Each number is 128 + 32 x the weight over its row's rms, rounded and kept within 0 to 255. Layers, rows and columns count from 0. Numbers have three digits each. The size before them is the row's rms in percent of the matrix's.

# down: layer 13 MLP down (transposed), 1536x384, rms 0.0877, rows 395-494, columns 256-319
# up: layer 13 MLP up, 1536x384, rms 0.0848, rows 396-495, columns 256-319
down395 098:170069171117128127169179164125160102152157173096142119067111127207109112141114124166160092196178091080133215127125106125079135209123069142186102161095121096123115159122179113152129132162144140
up396 102:163100109116143140135184144124103128180164177091169172112061130123118117077151161153146107166103070175146124112160108103090188131172111171148132117156158135140150145159117198129059140166107080
down396 101:130143129122114143118099100117123109162129123163114081073123142153145117161147125097116141248114104149145090188073140175125056130058147188117171113097184163096103148183122116103124090112135177
up397 110:107094125107137189105127162143192139112168068158139137143142111100074128102101119089128133090118147142092132103084157121162183137130113105135114100067116093061141104132116154167098144158098105
down397 102:060161109140120061123164139105137157158071157183118144129117129160134145158115126138107132092189140126124167130129136139154140115130124135108108081183111109044165128131135134146076125064075152
up398 103:069145176129228139106107128176106184130100164118054134165110066099165151138134124119101129150122168121107147150110169124162140107177170154130121157085041135120148124127137142105167132086138104
down398 110:169120116150119115080097084197093128156157174108110134103085126191141122113121131091144154073148086182162185137078103098115121126154086119087095179125153090125185139047157145146122099106139152
up399 095:143125079123144065112115157144136199143108093123114140193173186171087157108179103063166113141148150093130149135111135121202189088141118158080136102094117081107168058147134187243159165099118124
down399 099:103112158123115111141140060159104127146158141071088103154136145106135107147106113225111125115084133112106093140129133093062129087177088160139112213138081130148086156097129086090092149120123093
up400 096:106058109140128145214106126141143100130186119213184095126108125125059206132156112127131113200036111136090127111126123174132106189149123177157132138158146114120195107150128168176185137121142118
down400 094:110114118138100149144143135143107167099153104134139121149133159119102092212141127145148170121166100136116121095142144103134188131109140173116140110139122037058170127115122140065172144110113101
up401 100:138164124158103108128146116178143113092161066172085107131088120114123151102132137121141089119124121218055076097176115160112131113096163180161140108147102118146103094132157078132108186135121114
down401 097:069126133107183116067108109164109168110108055085162185093054212112102142126124121138173125099095078090143160119099084108063103095184140141117075130122098225103088098144127132092127112082157101
up402 091:101105073117110148152151120124143136097105187142123093109105147148136125124082132143088150130188143114136089107148081066164131101113097230135128075084123148204137108158126140120131214153157044
down402 100:106127189156103098151083122165133160116127122088137218138166144107117098100106138098095132059048162099128122085108158107132115108165180149109096195063104167098184089122149116125134122163118127
up403 101:095110091126165149052118137138141137093093151128159119128162045128094105165130139086150147131096134106188104122110111090085141162132102132132100118113131073124135165107135060128093168138197114
down403 093:129103087141103145139148130114190117168146116125109086116077039142107133147154091102137132189155148140115106156092113131218193184062130138123188108115128122146191048090138135174120117090077115
up404 100:162148076142072172155120169095109117148142151131134073105086077169157115126085136086167104095131113164072115145083160201071211146130138071133131118145110132127163136120113103127127184058061120
down404 104:136111110146172109123137067124060099063110136137061204157113146105111153144095119112166091129131209129144125103134091151112123036130132099145114135103160121077155068107153098144093123162164128
up405 100:129167117128146092202164119165114138102107189212146084139115104110073211112158124158153196178170146122079156137105153129195115156183079157096054102162101121169191103130146094211165194116108177
down405 094:151158103104132092113098118110087130187114179171156123079132143153135138055114100149113142141122130104052185070146176073151116154183128195116120185120087099154160149103154126153143132134167125
up406 097:088078185106126129142175091171079165133117099106153193149091084107026105091123147103161154144086091102109111125084104137181145179190162142082076116124106082105186146151143140146109139136076109
down406 095:158092133104116132183069133120160113078142181122114148089101108134124107119063094137135138097132095116125106161113148104113088100147155065096117165092143132049106101138138107120154099123100119
up407 096:113153142174174084134140121103093155128164125135150117110118175175093137165184115147140106130085137100133115106110116079135152120170116123096113121163114098088123169082123143125103074121112151
down407 101:113167160189093173118139152128107106138168162149121147097146091120139109112158156090074147145066078120111122115144125182104151155131137153095126163085082115088174097146109130216136126109137070
up408 100:126097137135149129163119136141138115161103137105173156053107117189125130138206130126139098097102099121095076117122144117099118135154149128108103112227151084129057143149122127119109102137123150
down408 093:125147148150158115169135140163095153154123151077107149163105142121172182166093096101080117151145114130130126146153121153207143091062201098133118145042128159197065104126127090095074228127096129
up409 095:063088139157155127175135129119107153171169222143126050101167102156119110102120178164126156171056132065124091137122141131108218162107146146151133101189119129111114077121084090144121140117122178
down409 094:165159150131113104091167126109081142109120079195110171102061137110145125195118059117154168105085101112095080126138107090081107106132128148113128071140143073120148179108122106133105110141125154
up410 097:103119110149123150115066146158113156155084134100125116157168092150129086129072146187123145164088109170128095100144193154181165153082124146106133138124076138126152119114095120137123111060155114
down410 107:100138084098116157173192107150102128068174120128107137102128091151064150123124082113162122067161142110168094128157102113112122115125115110113064090060095123104166093117108130092143143171164143
up411 105:164144085147091165142167092137156196130128115096114097090075132072112117143147145140117137130086101118174107140090135036131116083089147158095115068063112128061142120139128167115093149157123103
down411 111:157161168071102114119096116128110069191070139078130157126149119097166096092155183078137101138178132064144128128108113194147116113141187146103140105109124108113180106142089119109157118131138169
up412 105:113140120095151176164132116128146130159103143093107104155098178085166129146108157191207156128124136163103138162086091183131164122157106122126166149106109125133142158145118183168159107176136129
down412 099:144110129240122097103179152118089145130140157096182081134102118096109090164106126151188137175124137124166095135117139132134202119079066159077101085180099167183050139127159122183134167134114137
up413 102:089119135130134143178116108115143098102134089159154104159049160077126112185124165050187150128096096161137089154079132092130128145068093180148125126097137104121150114108203113125124108108091085
down413 098:136146117147127116095114118149082120171096087093084097078166137211156141098142091182081136150079098134127127138093101122092102134148115148112142102119090092148135136093106122126150192137140113
up414 100:163158103154106184116115147110191200135182062094146173175109118148094157080118117105101122135127147150150156210087100078147126145145143138093151105074065077127137123141114126146119087112143108
down414 089:176129152206141126199155169139065136145138163077107136119085121107107093168102083187141104210118143141099116149161080146106159138096124129151092140114122128145159096135140114178110143138109146
up415 099:138174121109168130096159137184138153104185133124149143132152140141155164118114135162138154160122112097072152100152159205103118137134134125217110111159112109102154217138170186108153138162139109
down415 105:064122136173185118139100151121064141103143093112093094128057096129098104081126175101104154159102139140112114105085185138126155036119074100072132144122188118165074056135075192174076100134067101
up416 099:099102168138150153111140176081184156110114172143113105161105145112135171143105117095109141121169177112166111114117140139146121148145145093139125133129092151145072110167141129172168055137126141
down416 088:101114120135107100139126101125094101181121150141137083151132134085114093070195096106121182101119140081161095144156138138079148139118129112129105109153180106093224115075153143107147188102103141
up417 100:136136109158146155203109143112122140062140161172147155133136139066110130143155095192114131085133152141140148186172152191123149112161120120088090153090141101119165125135199085161203161141123149
down417 089:162140091156151101085126133173072096136161195142101123120057109138091118147142136120085174180166143102155155136151111100166118149097124159175069096117111111162120109115088154136175120128178119
up418 094:112194149136151101173206119149096140094131130124186096136123088174070129214149156124122166094137178143127103147123062107138129124125119158154103120123164151156181175099114109118117136152120090
down418 087:104131104130121150128149099120140109181142087126130155101119164094114108127092144178081117156092097119150093147148134121099122215161151093138143126179108135116134091140169152072149113176052131
up419 104:143128142074153109125094104131194178132115151122085140156123154133144084171115124103111142139182160166130151103160146189138099169143139120112193057074117102161134096106142127192079095101157177
down419 104:182182099132157089133171136181128135120123126113099111139112175186077112139117093140157112107088092129147180025172128080118101140173116097142091129059140106115134141103136131149160063168140125
up420 111:102129211097124085118112075074100179119065145107129149170127181087104116154189155157135156120111121141206131146147118116052122162158081128134128061170057083082186155127151128142088121148161124
down420 109:188138128144100104108137059105123109165104114126151165147084137078147096099126101129071085082149255199156168103149119057122082186161110119085132147118156107109078141126134150102121127162131113
up421 104:158107117149134126120110174143149101154110097127208158088117148105120079041122096135172042172155113099194138158087147120111159066145119154105074102124133143166044152155124137138101130193150150
down421 108:103091139164088115108109125150100124141123137158133086087173111177123162108198135149167138104119135114095115143072124182134162104141060199057160125164182154117151106143122110052147137150106136
up422 095:124132100119072108123144173139123127141194061102173066093134151055129059144094107168096179151120126081112105125108187105162084146132141109171164095093119160143122083134073165091123150132129127
down422 109:153098187136154133143103169127128108129128124123123114072119169134105137074132132125070161142000127145105177075119123152111085146148114131152071186122149114088182129096157057081135136145129106
up423 101:103138137101105176108116164139108140122137160105197226137094119145163127134139141079136091130048145167159131158121114161183152133079163098107116112127136146173156174081150121116141132157173088
down423 094:189187128208140141129124130095115105172081143131105092108142173110118083108153126114174072161149146105129179171116153104106140166136126104098113150165107156141113146147124140140132113168108161
up424 099:146151094115117136099101148135116120157167101063160143153145156119134121155123117132140107104107118115180129134122157120122160089135147096182139141065147149108131160128125107127145129128137136
down424 100:068099123146142132129149114131129062125162110093113144164127119125064101128138163132132096133147096157117149085056156092098133147188137171148095154177084102045093179111117097116180136125155112
up425 101:121142115090125061111151169110120106107089065194095166077111120106169147150113148111117145123096154165137122071185181102104138134095111093100108086112109076072124099124111141107118122117135123
down425 103:115099169056144124130130111162115138129132105115116120108098142081063139139123165153163049098138192132100106103121083172128048134145118151128138140118120134070121131148143121144072084158176141
up426 103:095163086152145168160110128177135143153098092129162133076174158106124115125130123118155184078149083117093121128128113127132136160134129066122104181085125118086155125097140119107192197155117073
down426 094:149099105100138125177109134132119112147085129120111124104089151074156146119137096158171143132127126127148109139124119090150109129100157142099126145129117132116068106144125125164149084138101078
up427 099:130162097111122104146123155098093081091107166115136178118101128144115105057198129116138119124142158118127100119127128095130085116177100164085095070104169127096162146166144098115080148105171101
down427 089:085130143192126108102127139117138150160154102124153146147097126138105091165107067091131061120170141095166135098142086100107160111083106162181151165087124099101137123115177181145103133196168136
up428 101:157154137095093083140190164136155123107077117153168112156111080118113138122071174170136123124106134178125160103112144145092148067185070113185183167158148146128118050075111106082101156173065054
down428 113:100084128084109129085157155141134129183094101095074082101137120173151084087120114154124121144118134173139117123120114160080178118116107144120090155115101122172099125135126076148106097150167140
up429 095:106138035152138154188119146107154119118136184110143109155131106076160165128141147127138087154160099106088152124131124137098164161069112156022147105143164102113096117102118138123104102105082159
down429 102:095147138131143062127090158112141133180119132136086182141097130101080154090132151135125100149122148166104057111164142122093137085121114175123128166089087147143159220137100121127132172131138068
up430 099:118158138109135154161087083173159080180126101129145066126148134142098077067151098143171150110099162166084135129100180160094143129104198168195176109160130115084123105163087096137117178125154131
down430 101:075112161072071110153141145120109181103129117147139124147115160121102119092188123105112121121117139158164105132146144074177182108105154144097128097131092128149009115094099110218119105168135141
up431 100:168113101145084150159123176157135120138160091129122119073113137069130116145146111120138130094145117146128030130156104152098109089093111208088091121120152033097178114111107151122123156128122069
down431 105:171142161178146059156156124132117085129104072111165137133135103112105113132115163141165080141111124196087130094101104135093139043197090046116067145098161118145194127105068113166120113153107069
up432 096:135152129062139108075122159142137092099160139150120067170159130135182144129114138146160101147108165114135081158125157136127159122036160079115116152124149151078150157082168147115119120122125127
down432 091:172144127078095113074115156164087201085146144093178130147127085094121157111184092138116109154097101126104092142129155159110120127056148133028129085097145152136160088099141104119134068136101098
up433 104:095133067142108118135140146168132095090166179158171125087187049146125168148148125117133194095094167130144149148142154125082164083113206150107155155180111163080132139058163127045167074117154082
down433 099:117102120042144129159119135115056163200079195161130102164143128070093148177110130146127083138156132090144149078208120115140141057115115099136089154094124120152132116113126143121113128142061094
up434 098:116146109152203121122149100102078073138099147126127111144118134204161159132157146170169173154106139133114128127142088076161028115121123133078211168174112097156079156085150133123170111064145166
down434 097:119131160132095151119126087116135183115124150058197118169145150113106127087144093102092099081120126098145105096100105103118103082139115149139102142088160086116157071107073129155115167141183093
up435 096:119114158122131086112117111121160130186184058091118131096132089129102124139089152112119104098067108211166140203158145104153179178070116160226093084121138147169133176162118103212069096115181106
down435 086:115170119132152130117133097125147134135096160158164090100117161101105084070159129117170140138129132123143073126125097090115128083100160168048111082145156152091112095114118154099137190082095143
up436 107:138111109108179166167118154109155158150110110128129092144138199109155096142039130127153082141110159094141099164139156196134139137103130141167138078124160151127057134137107140091113120128154090
down436 099:096147120142093127060145083078094118143088108144136117139061048105096163131110110121160099154133174136155148135101123090110156111131156162103136124123136130035089098099177126101163140108086085
up437 095:169200053148097097111123130133127127148153132105149100121102138150129187122193140100128109099117131113123148103153128129136158153039131119168132092145164147161129130049112150141053159119137106
down437 093:095139134130127147124177115140163099144087139126124127073124189095104134142081113149127120202089090136155081148176142108151171155107104131116071061180174091152046076138047135088138127099125162
up438 101:136122135124154149133157123141101131157161077132122101146126107177102150132162118119151141107119129159161063042142140066110185133162093083092116093128100100141142138104145117177104158130124149
down438 109:130146173117139186112177073077090093076160084115141131130083130155148129092133135129111146079099076135119137098100096134155078146171150088098095068100144134113122163118128165161120193133147071
up439 102:082102142097100091160069147124076143119145126114138144120115129077126111161108168134123071147162162113201152117100147100122144122147105169109153087128163119135100124130175116176140149105109178
down439 104:069156145122098083134103146172090117121115184115086132092107085100103067150165079163177136127138137069131116093149123166083127059141135129084101130101117126112113227119113123152091110115142150
up440 092:125150085162147142149133166164125104100124115114151205128147204076174111187129090127137086128127090135104136084109190136131148114107116151136080202131075096140056176114092144144146109146147145
down440 094:095143147183092138107134126134137098058070111122058128167113092148106127112109182138126111111131159183133119082119128125131085111193061159100172129107133116122097113131150127160156117139115121
up441 094:124120107070144188073145163124084113101137151127089115121132166151143059120137117097130135125128063101110129129098115168094142131164070143194126136129152148142113130125135096087132200113134135
down441 103:171207168115112139089132141131113090193162131133177156114155149124105088154128127160119192143105134168123163151065120120134122115127180135193100139077140124106119118095099121116156098100122098
up442 107:148156089148127163087103089106118142122109141164107141120104104138133142107041131135131097142156133177123100139090142160080103091157158156133127139165073112135168111171151180069090156135130116
down442 097:147111156119102132129106125137119148068179068128107099090148103136133131139114153106169156155126159128141151122140124106086162107137133184112177155131182076148118117090120172144111151150104145
up443 112:116139123092056109208144154090138154093169175081127114119140139146090151070101095160116107127099101138120124125101141153200166171091126127120158125118143119144113103087121133128111192173177205
down443 112:137113125131095126062132131107113103115186148112094121130146117175078125104069137084094107134128160070176134122144081201058147063138108113080124122137131140122097118048151081114115097082150106
up444 102:129186117166124151105106126126145081137135084096112187166091132112135103126117079120112120170181122102194148114170149105108124125128162188106149099126105174126169111090118092099118117122136126
down444 115:148151146067096140139086116114117111181120135069132133092096141151074157104139130097132062125127109109128161177122074155081134062113120135134148131130134180137162154121141147128123130085131147
up445 094:133140109141093152145121159125117133153147114147117131072077172108142137164132042143136154070122157086159153118098071164076191150115074125142160132098065153102135155098090091056152121120159185
down445 098:083183120137091114076129046098100181143143134124128153069109124128102132100088137133120140156172150163111171154132147191125106096131100117134073134081140105088152081121104075096101104103138101
up446 093:129135098056140117123091098043143179133178161107159135134164101148130131169099138151164120175083082076117045087100155100122158127129140119142118158131135185128124085121116113065242128162193166
down446 088:118134172185100157189153118170101214171153136122122083161107125109163143153137114126140160143178127106155116130097141174161098066139135134166170097116124137144171138122158120120091113150074139
up447 111:120082082144084126144160162117136112134123102144100092113193110097191091165126059138129145128094178070101123107122132110102138150112163124135132126131109077073175153148106125146124139167111143
down447 114:155118146169110143118131137107122154101090108113075077110148186172122130122123126069152087126114122118147132137138148117116143175102111127122145092108149168139056160138136140137155095165136118
up448 099:043127107204085086124128091137104105149149126165121159135136146089122131068130150177148155172141125185140124092119070147112165113105093170093111159090130095138129140112145126121083153157073106
down448 098:114124129102129124073135146129115113136082100142094153146115172140089045154060163103120129068156094119117149137076125102058083102081122149127136187073149112104087137130120111160113153118135148
up449 102:096088081132122068158126148139075126186115129122116192079042129145098128101172096158151143113151142095195113149074115066117136113179012170140115115116107108116054131116115178197118141112173127
down449 100:151127161104126093095138123158169125128111136121079093055114125095109127182117166120068099181157110120106119128178080091141163127153136128176130145100116109166209072116118113147143122086175162
up450 096:111121156171105136135158158130123116156135124109161150071095141131144149063158128132113119118191137127136132182123134187159111123116179154109128118126115119134112062149162142133123208127128087
down450 097:139122111186117060169138118085167128112090222121147116159148075106093135088149133085146078152109111124098132102136107123074125093143137104076132102139074082118087176125160114180150154139156132
up451 101:121128159094113079120106168094096162144123112154158081160098157087159129105147112166142127104079115095179165105151156114082131155168140142107181151078116158150124149178077171090078103116120076
down451 107:127081079114125136159134139102122082127113140162108134137154089093070048143076070098122087157161154102119137158106122117080095140118113112111117128116132112163134139150133115142111139123125144
up452 100:116095132158106148113159155141135116141112098160135149053149122142121112152132125166094107091125112066096087081102123140155159121117127157089189156092118072175106092161150106119163093115085096
down452 087:106120104113135114097123073128118115060151140100138073155148168132170081078138100125122132120176079097184195146116141119141125077097132121125136138164113114060120126142133133103125113146151113
up453 100:111110090064181119087123117150113107088106137139151137110123129157132070123112145084100135111126092161126160137071115119148157159137101137128157115143131106088177153163113150154123132129152156
down453 087:147108100118123095151130117058094144170152103087126132150122160124143135159132094104105137183188114120098119125187101094122083156120096151096081124117099125117104057115161132169156152041104134
up454 102:153122115233117135146120094148137136136120142177170156155132144139147127145139148167130149186098072082165128130157094126119130136162121139111100112117175143126159129115163173160111175141085088
down454 095:095114179151117124132122104129168119125162152154117093154033164178154116144140089108174129151154140090117100131116096003101080094093105084181172101074192126117091105072150146149110133116080134
up455 098:132101083119166111120153137152127140137122137150183161121177167169110139135175113115148141167136092100180111158240115129083167231112093127104140083163126136128087151111105151177138127078196128
down455 104:105118114103140135150114088082128130144105109120118138116074183176107089105128130117135098130095139133125076138129138093121073081112112074100094083105145154123175146156140131160164210055092119
up456 107:146189097148116192150101123148162117135185066148112184131085111155114097112118067161141178162115156118136132144118112088168131091142081144112092131109144081124117121177144116163154141097161139
down456 106:128134119090155101131150095075114060125132111123123079100138098139129122110120097116141214137119161137111158172162094124142119117157189110146135172154105176112087087136118038121078057109157139
up457 099:155133090185138167150136149150097142190135109143131114131161110149127171121143106141146137152129121139111085178129126152176082098112070196098091133165113134146118158167107120168127158126120136
down457 091:108132082159163171101176116177133127139095049137131092120148092137109082089119152122145101127089091143125134083148108135098112139132099115152095151127139100112127134140142139068120175084122105
up458 097:130136158148123142095143120133177136101090119116145119136100091133175074127125106119145149211110066189067173088122157122146122150115093163121162109105144088091088112109169102149158125160108192
down458 091:148157128107054213072151174114135089125130072148142099133078112101136126077126157149107108117169106118086124079111157136140140112190085127066114094122099082093140100074126114011137148144136122
up459 106:145063151143102110110149141080152108105165119138113144155142083149129119126162104200132126189122134109082121110134154143132153121091171101120140186117088114064127107158134190148167127152085128
down459 112:160171134034099115062128084141153095102098135156124057206133136136100186143126126109114094150133128134172096121164150105141132134153140095127130138111087125070147154141115113151121158131132122
up460 103:118122111134079139095131150124129110114140080134119117098153205127123150167111161126135132122116132102181168110096134078108082080122138198133124157133196144131131141108142150127128132100222120
down460 103:131093097096192091089123156161076137144100177161125103138060086114091158169119090195099106142151129171121141103100092102120127184073153144149080187136156109140181122134130090146094155155152111
up461 100:143074123125085098118115147125048113130081089110113170149102111121106106092088107157127162125122156140099133123141148075119137119138132116101126095176048155116115146048129089033081162095073137
down461 104:136161128089106103215142153115076119063141137075151119047140108113145096080063142132163127127082123216185122150041085096147137174129161165083106127150154155174168116143158078163052096135153105
up462 104:170116150064143115157151115141116182159174159107162149164107145182128098130084106144156118194167136142159112162139066173171174139060112111114094152129097096153073126107175153119078138125087136
down462 098:101146135128084131076110068147144148123138166165185122115073132121150125221104159080150121122121116124163092125101108128100110174115112092195096154176109149110042143155107145141099199075124144
up463 096:077130142112157120106115139156167083122150140148094148137150133092149083113134149181101093161114154146108114072092121127091086073123089156127141105117139172077115132141144109071202147123152120
down463 105:135077085121148138131080112112158144064122100189112092090160194159126135108108169175150126117109129174183142103120123154104148136152143117104109122070103118106164086158078041061145106167174128
up464 095:141170021087190116164175123121154151117147086127205092121159121146169129164124121127088148139113148191096143124107113106093146130116142150186118091132146089140140079122175109148116187169135168
down464 095:149157173116129102066124121097148104112084113123118161134071154133126086083101111160129188136095104145167149171099154123091147114118116109180155174082132112093220096124122080107166145112116141
up465 098:165096107108142119151120107151160195114130172138118132131089134128104095144120173171129122134097121084118114106104152098088132170137107116099113115172120147178084102154116132135165140161105128
down465 105:143124131103145162093127144127080128171117164124105108109180092205160186168171093141111104140108075141168154135179128126115106128171124128179078105098133146094134104193127104123169126113118115
up466 101:106161092128151127099120197081188156099132096147078088175085109102172163085096096171107140132111170093095137081104103161116116138070167109099097162121119145156105131136184143117195077086169060
down466 093:123126112070146105098091117168155104151087185111127084119180056148152114169047132097166150096117176128060162148066120140134177147153032129094132103127161181113215113158121139134182076144108106
up467 098:144114108123137173135181117167075121068137140166177128079139129144099149082176089139148176112126129069131162118145143085127140114055133092146140135101127026087158104119113120149139138123072113
down467 105:188104109178115131125186078129090123160124082158104058104114071104161096062094142172137157096142126163167131172119119139124106185136096110141100097153036093145144094092130097131091108134114081
up468 096:112103094173124143110108184123144114109153143115120169094094110124103122148135149112127112051113134116107144084186109183209141212116126110153103093121132178109082190120143122144132185115191099
down468 090:119112092093142147199122148143141127167099080096129138180102113108096145048136122126116088156143118128118129107199111123110072135069104148139164112122119144131168109159108126160163129154119108
up469 108:124178089178108105139124157126075184106192106101175140151133143093085119150139052134120141130132164140122094134136096137116116124141137155116193142147118069165174154147140144123092111115077149
down469 115:146107128033144081144177141153145133126182136123138132111094073137095120154196116186164149217135123113091079097091104139121059101119155053126100139125131113125115095128115135143126146087163149
up470 104:125160088089111120125128142166132163152134168113114150164132097143127130132120136168180154107138032100108103155166124113077136168145130148122153103163125114136167127115165166089140132152162125
down470 102:096105121112068106193118123177136128169125137107116156068048150147126091070215138165043132093154116105211087092113139084124079129136134136125066142130050095074095165125135073122066123110125157
up471 095:083078152131117134098140125110164118106129162158193151094200173195121145134132147117079111105134145151134135140095185122151124151119098100139133099171178162120103073136115146140106119140103147
down471 086:119164113183083120088139176097189128137138123127176126112095129152111091100165150156142156112152118116100141124114071093165162072081113196096120100120128138112126143143090157177089105129114126
up472 101:109102098145173035086122141125113085053128145154149125108101179116173107145050087100164090062126103130130095124084168104135119177130118142146104152136180113132126165138143124078095165053058160
down472 100:128154125110169155142097134100158090121106043147119128156142145144047129118106156100096168123166145147105126119160148116138099067122157113134153145145115144117113099058093141151038115163220119
up473 103:126135137120140126124111077109048113096095202173170117152142111059138116103095118152112114132169121144202119149120183157142164182120112113107114125179128109097153124114137114181163165118109051
down473 092:149108128086119159063113131146142103072093103058127143135128140190118124152112172139155093123107162124157096119056176114102123115175106158094105200096095123159099104126139102144153146138183137
up474 101:066097147136086127165130069164091173164133114162111099163149129151124141142114088185144122114193132150113115127180143099083114104082013129096203107188116138176142165149116090143099166107086130
down474 094:056155143117121151123094130102148068099083104109096127168203165050148158152132146160119171135102154194090121130117099084043169090155075171068070132132151060137106133108119075105122122169125180
up475 104:213092147202138144140139161173137145077106105060119146150080175119168108113129171156182166116066099145083108144053188147117150129116131162098090109087073129121161070138103135111134181159198167
down475 105:109147164192120135069138108137111137045118084127140083141117174156156051113147180125170153109157143087121122126157149057136069091150072134125078134068120113128142100134087122057136112120153170
up476 096:164130162135132158146153132108135081171083127124100111101123193135171118116126125129120126168150102137137150111137123120115107129076113135156155114132116096144115097102108154102124118120171140
down476 098:140065114118087180096124145159088147054059166115096129123158164166135114047128105129110180089105095115137138149136159145186084142127125124120096063126184179100137155126132154196125177138088158
up477 115:157113113138148153166116105110166066109141120126145099144202145109180116111116059093151189143112144101069146078121095115093123119107131097124055110086058118102129080128118112127173143129124150
down477 102:117133126186070147137131185094108144132123138159117128105150146116156098170131128076124137146153171089134138178107090168132111160165159143073146120160093163133003087105154087159162134178150079
up478 096:047063109101096173139137188129127113111165111120090087101118153142140218140149146154161096115125084084082086150129093124090104123148138083077115098099091127144129141110176174145130185180151102
down478 084:158120159138145091128134130085121149134148141097168102163096105163155055167118077105157156232173187149093155133170131122121155115134145125127101142159139133009095120080113156113154058130100122
up479 100:202126137137173128127136112146127167157143148116125168140133136138154166083133102154167124120172166135155110144140147125137159078165162140079115085163129133076184130136156101086114159109069115
down479 092:179129145123101110101166106096135078112163119197136136140142104129129132178195101115140125181163113109107141145119118131029110125123193139167163166059152201113038124051111110110094121119119110
up480 092:069121165154127094129144083133109134080119137115160162149158130113185082115093120104159106161093046097161146109062117155070124132126151138147042175146107117176100173127109090161112178167135111
down480 092:123171108149126110123129093149095145173145116142100114135079119108117164120131129117111143106093114156145102113146125176130160168130120108135124133131159106145066129161188107051082125152112121
up481 105:130147137046137154113099129137139099117107122130098126129114064154085103193170145136159149126125121150147075133096167138121162133163165180146176219142150130133133152050132136157164182138139175
down481 106:088103166111102094129102089133150055081106132160135100082162175183147046143101122171100150120156120166132102148199145149145090129098084109062155153086116088152082159128152123199102163146117179
up482 096:139073108126160151087111142149146111147157109111113139136123118178086144130100116133159135166130129121106176107155090118105159056134164071144173081139146128150127157193106129139174154156157172
down482 092:143145108119100153176124139131092103135127098117158096190064111114093198161129121118095146149191144145137088071117146109180133114141140165092147109171098102099085096111177150143126078085114047
up483 096:118116086126087101159158112101129167125150142138151172234121158073114101137097082150151118109041126102142116120129140141125109183126148110148104086098132137138097155145099100082125103152129141
down483 103:141135157185116124138104116127067125146061102136092162108106121097087176078133147136160134076014104134094184137104122192089123132158052105115137124161158130151113141136147116187115146144097091
up484 102:125102107136105121208198152093039119136142063153089129074084179108098102101163115116186128083110110105102139149087120182188182153187136082114121119077084117117174153070124144167122179112132130
down484 098:174180105070091115133105130121141173069147141121094137112105160090133126089117139112119111127101108171128130162138198163118140152120133159086116131125112101070110080155078098131085107164088150
up485 091:160158094153135103090109137113156133117172114187175114071122116116163093128147117079126192066138179122147077140135151124088188159170073206115181152144110111138140158095140080130102120094095132
down485 092:106172153135138075125129125192182108109149128102138127122159157147138124083110103142088135137157128124107092199073129151120067090137112116135104154161132083071206121149121134088099132123134069
up486 109:120115105076108114205097091072137138166200105131041071120148172083159118138155101141132126104104076112147184111133132173095135100167164179134093072087139087100116087113107088072115133136173128
down486 119:157154155100112135195114110078130107132176098139084149118100137165138078124117116049165111107104119086148131085144160153150127105172139108062143093112155084088092085162106083147151149133113114
up487 100:113140105136126092210124145145122141121202131095179153085103103132142145122077073121131098096131133145091151091095118153210136151092115146156118105150093163132097136154075109137108191129143193
down487 089:154149137153135120170126134126092167086110105151161110111142137164141162081113098140132113103150155137091129139153105069155097107112182111145109112130114081157154157051112079182154125051148124
up488 093:130142109128145161126183170174134161135224154096108139157157135117152086165155116180145164073144205148106174146074143087094112158062173110095132121094143055090090114130160187166106099100095154
down488 101:119097107136152125130187083168130104173076086134054135121145124116103127152114124079103107095072094107114125128147053088145142087196128126178099096118118084092192119101090110077101145090121169
up489 100:112154121175129114093120121122158120121132118129122139066113142131105118142169104109164113120122156128146148092126103097112169127112105176135146076113088130097158120142166109135120185138089105
down489 090:038118101107158153158081122115110114162125125133105119208106142067120206123140138145148099108120033120154121159146074144099183143194122064153088129102117062174124106097100092159081112162081178
up490 104:059119157178098087194145154133166108122098126112151091147167136114099110157101120110136104121159125064103124128082109125122140167129114131103133111124085116163134182166083136112126120099092163
down490 098:098137117136124102125157144110119118165083136105092143159111120145123119153070100125122146106073130109129091109112113122117100173150093117090073160132123093133118127139114109149146075075139103
up491 103:147128168077162141160137138168111122163080077112186130132115125143165121150128080180090093134116204120136114100128052111104144125129180123137154166102111156107119141139147130144159115143142140
down491 111:122147175057079187091065101165116158147114105091112088122117151181096139073148099088171159115162123091123096130111121115130112132197128084102142098115161106099024186083140052156147143106136124
up492 106:147139084148139081105168121163065116129134089163137162233140136157100168070110119132147153115136133142094065160116131093135158125117125169121176061131135139126125145147060108156167090170113111
down492 116:123152142124117104135136105132100114147138108174133138092072172154138156102132183100072100068147138084095149085130028138138157130121079138057162084172163151140128174150163088109085093134145107
up493 102:092121139123085105087159097122128105128118180113067125183169182138115098162105125110193101146148148111171111123145087181117185129061169083127093151145131159120116117101141128113090172083108137
down493 101:123091124086093154109097156104137108153134139069126108131159120157158133116098175138120197118113082129118101155139089128152120100161153141129040112118128097134103166120175110084067135114141085
up494 103:130119161164152165135118173143128078173108138117099108113114124154139112088128124141136110097129207135163112101143130168133169101171094139111098106145167108145093131140156086110096162177101113
down494 105:124126131118068144139158089136106142130130131118123097073140181119095104177126101111055078163085123106099167170156138149110121125161125091161089177076080100120043123072078154073149195143094134
up495 102:187122151169114109201146130081141154089132135095145107111140172109169095155129114074084110144080134106095114091137148131121113141128107147170120147159150136145133138171147121154139141187141091